Each number is 128 + 32 x the weight over the matrix's rms, rounded and kept within 0 to 255. Layers, rows and columns count from 0. Numbers have three digits each.

# up: layer 4 MLP up, 640x160, rms 0.178, rows 131-139, columns 0-159
# down: layer 4 MLP down (transposed), 640x160, rms 0.0871, rows 131-138, columns 0-159
up131:170113118172150093153149105124102129104152122169112106145104093130139144134163149176082098145184132119107145071144153125193113144145118111131061114089189050140161158129076139130124128116149102168116165099145142092136190063162108126087089068101134134130204139117078120125102066133090151111149162130148168097168101127117161163171090113141144124130123086130152167114092095155122115110160129113109115178146134171126149081136161101086138171108127177116091064094095109137112145142056092
down131:153099164131123096153146123170110162149086087165149184210113116095158086109101117127075186176123112076150085119166083151073052146130167139117111079160152170112129181137100182134167147140158095119135095099146146077174145083106097119131132150107071116133169131115104150140099113104125127133084168092076133087074155084096132129081075112127161097123165119104079135076152137105124109165091153082108109140125174112123153178100145130098163108159114092122154125089146150124117107128131116
up132:160121174145091160110115170185141070172149121127169162125098078141177147102094152109095108034061178122143085081150109090120094144148115195099084168150038056090159205067168099191193071148141030096113225166148193132115162172164131071212143112157144077116048099166172192184088104163117115099117123215091105150058200099139137109169132150082111068126117132133091130103109047152141083129080103075151139159227092132110112137136134145118136142155149095060152065186137116072154148092132022
down132:106153106050107141093107126090141085078138054135155108151169216124122214201108165144110117106104107127109120186167061152125080148158113176137192141072129140159140074105161128141043097140148134076135099123192119127118133109132089121126151169121141040096072080083079205107141175122128076156149114116095122165134116165076145163237118147105072126176160036112117116039118168255127136182159135120212086159041030126135129201147095090081123168113061071224059156129110023135129068118103089
up133:141100096110125174174157127150086139136177204119122190119168099107142142182101101165154134098102122141158124194121145085115189043146101098138096137095112093143084114110129139152151158134086149161229142131152166114113091104080191152147118095121180089135134156153143132108103102140157130084165091143191054133123130091059133088135185140150163159194157184173145153102091177073156126100150131122103129083101098112111087107146091219091140149126099159139091132118072149059094114142122128
down133:114115094145127185148059113137060136189157115102106088119157121112112088107113093180120105120200139137110133164163063136114139105107119194168195172098094133188092046119149131118195114110158180121201169120112102135073110112163155185108162170200166179109136127078175142101156128080132105130096126129066111114107169161122116070060123093162106144129095104116130109172118143087180083056084141148155152164166148113100137090152079122119105102144106107123132072100181161117168136163083179
up134:135149133116127146134135124117100133119128110121105113133117138149122143101128116107129121120138110103126116135159109113114116137116164142120145123097131112127154125114144075131144138142105131163133110136141099152099143154121122134088136110136144132148138141150106126129105122116138127110141160167137138144123137135127126146123172124166124146180113122117134145117103152122083125120132112090144154119144132122118098116116111110123139137120138120109127136152140136141154118132120138
down134:101094151137126139108115160109116132130111142117123126142114134153112107131128139116161175159137135129126164094146121147111140135123123149129142137140131102107119129131108131104151127122106128117123151150100124124105125107131135104120139131134130142128116112121123116146121110120121105097146129149131121125124150145135142134100142130142105135122123128127107123138130139155127139114115121124148170123142128133138140115131125109115124134092094140117136130134146125127138123139097130
up135:128140076096133167084123089186062118105138144056085116062151130094049125133169140088170063145128120123101108131199166090188097079121080161096131078094122143080107133082132118144174101099166204092092155114097132206101127133123121117093137147114123144136088100138125149099136100147125170150105167102137153145161104185126146115122156122135193108157087146151152128130098124084150145148140152139138172123155168146163096135141138115128129085063148170041109118107100093096160129132106107
down135:147072170165133096089124183108194137133173195139087104099179175100088134142154106121121106069104122080081118162159092143071112140104127146137129109088091161117137111130175095113124088139140111078084154129104159123138154118131079074171126140176132135098145122047115114143115106069168126146116138056181160152108104177091137116202122136149143141139134156111115098087166128181094151137157132147144184122154138118121147149168101143166132118132083079106140125128113090147157164094128189
up136:149116117112141142141145142155156151146140134126107116147105117153141127136112090113116094106102125134150118131100129121139123156135127084148132159148123121148159115127116150127135115122147154125141128118126102152137143163124140153134111105100118116150152129153128139131113128127131131116127124121134108151130108123137111105117131115128142158131151129125154129141101122103126127116114134130103120137154137135127115130154133129127120149111118131104145161130108126131125130120108109
down136:151135100143131135120138123106123134141144160154118120127102132144097119120149113150168127117132114139118144130138139121131102121137106116130139129136118119151154113129132124123139109134129129127117125114126120123126136109135128129153123154146145125136121114154148115114122156132128121118119095135139110106155076114103133116138131118109144136125116102122112133104125115134124170106121106151124097121138138111142134114118128117125135150075123123118110159113089107128125154127111155
up137:069119130096132085146123153158149164091216118189149026117143094074092130093137091132104096126146128181128132104078152128206112156147124147176131139121145137123169147068089212104151172150069155156177122129144169139119156220160088118179103171130107132110187113168095142095131163059137145229069150163123163234141130137186178157070094170168040125105174126095154157083042086095094190153159142137177089194098205133187115079122083128145104129110089236160165112105117154145145166077159180
down137:128100166154095136066103141108060078130086114129133111096086135088182143156084231167129145110059201176101148094142177210146115120127157092131074084184199140129203139147202084034137127189128142155108130081165166090090155121088205072145148116123106148150147081151177119163167069162150145124068091118158119161191135112113178135103096123185119120137193110122183098065178018066134190113132100149133103203153131144134117122103123092016088177183125143141094129107082076109197161092214096
up138:130112181141077090110206132070103173140100150186090124086100156131119158140174183111207087097131071139106102148087179095181144143070133151032152108097141115106176131154250158167113121098137169147171148209108134096095114165146153084198184143054163009095108217151114133159058132139151049176135165071154049109135113093109082149101198126120107119128200054125155129130172119098145102194129130123118157147131106186089165115135152067115101173063187110134135127213080158164215155086068138
down138:108167206199122104159130124154125115072095078181081089092131108177190128186150151194154140081099107153148073177122153149142118069135020100124115105161182104133135086072128092184103114064111171107033075149137134162083062142209140097132035139155119139101123022156124106129065172109142107141115145105155142106098125103116127067178188035147130202089117098176203167112113132079170134075068197126197127133076033167089138072115091140197127166120116121056121046105168095139124187111050080
up139:141125124126126131133125126135121132141123128118128135118126130126129122132131128133127127122131129123121131125138152130131131118119132125131125121125143146121118122130124132116127118118129139133127126114137134126136127131119130120115123130132143147124129131128137130127124122125135132127123125124129123140128126123126136127123123129126131127132121124133125131125129125131130125126127122128123125123123133135121125121122111128122123118129128137133120121125143130131129119121131130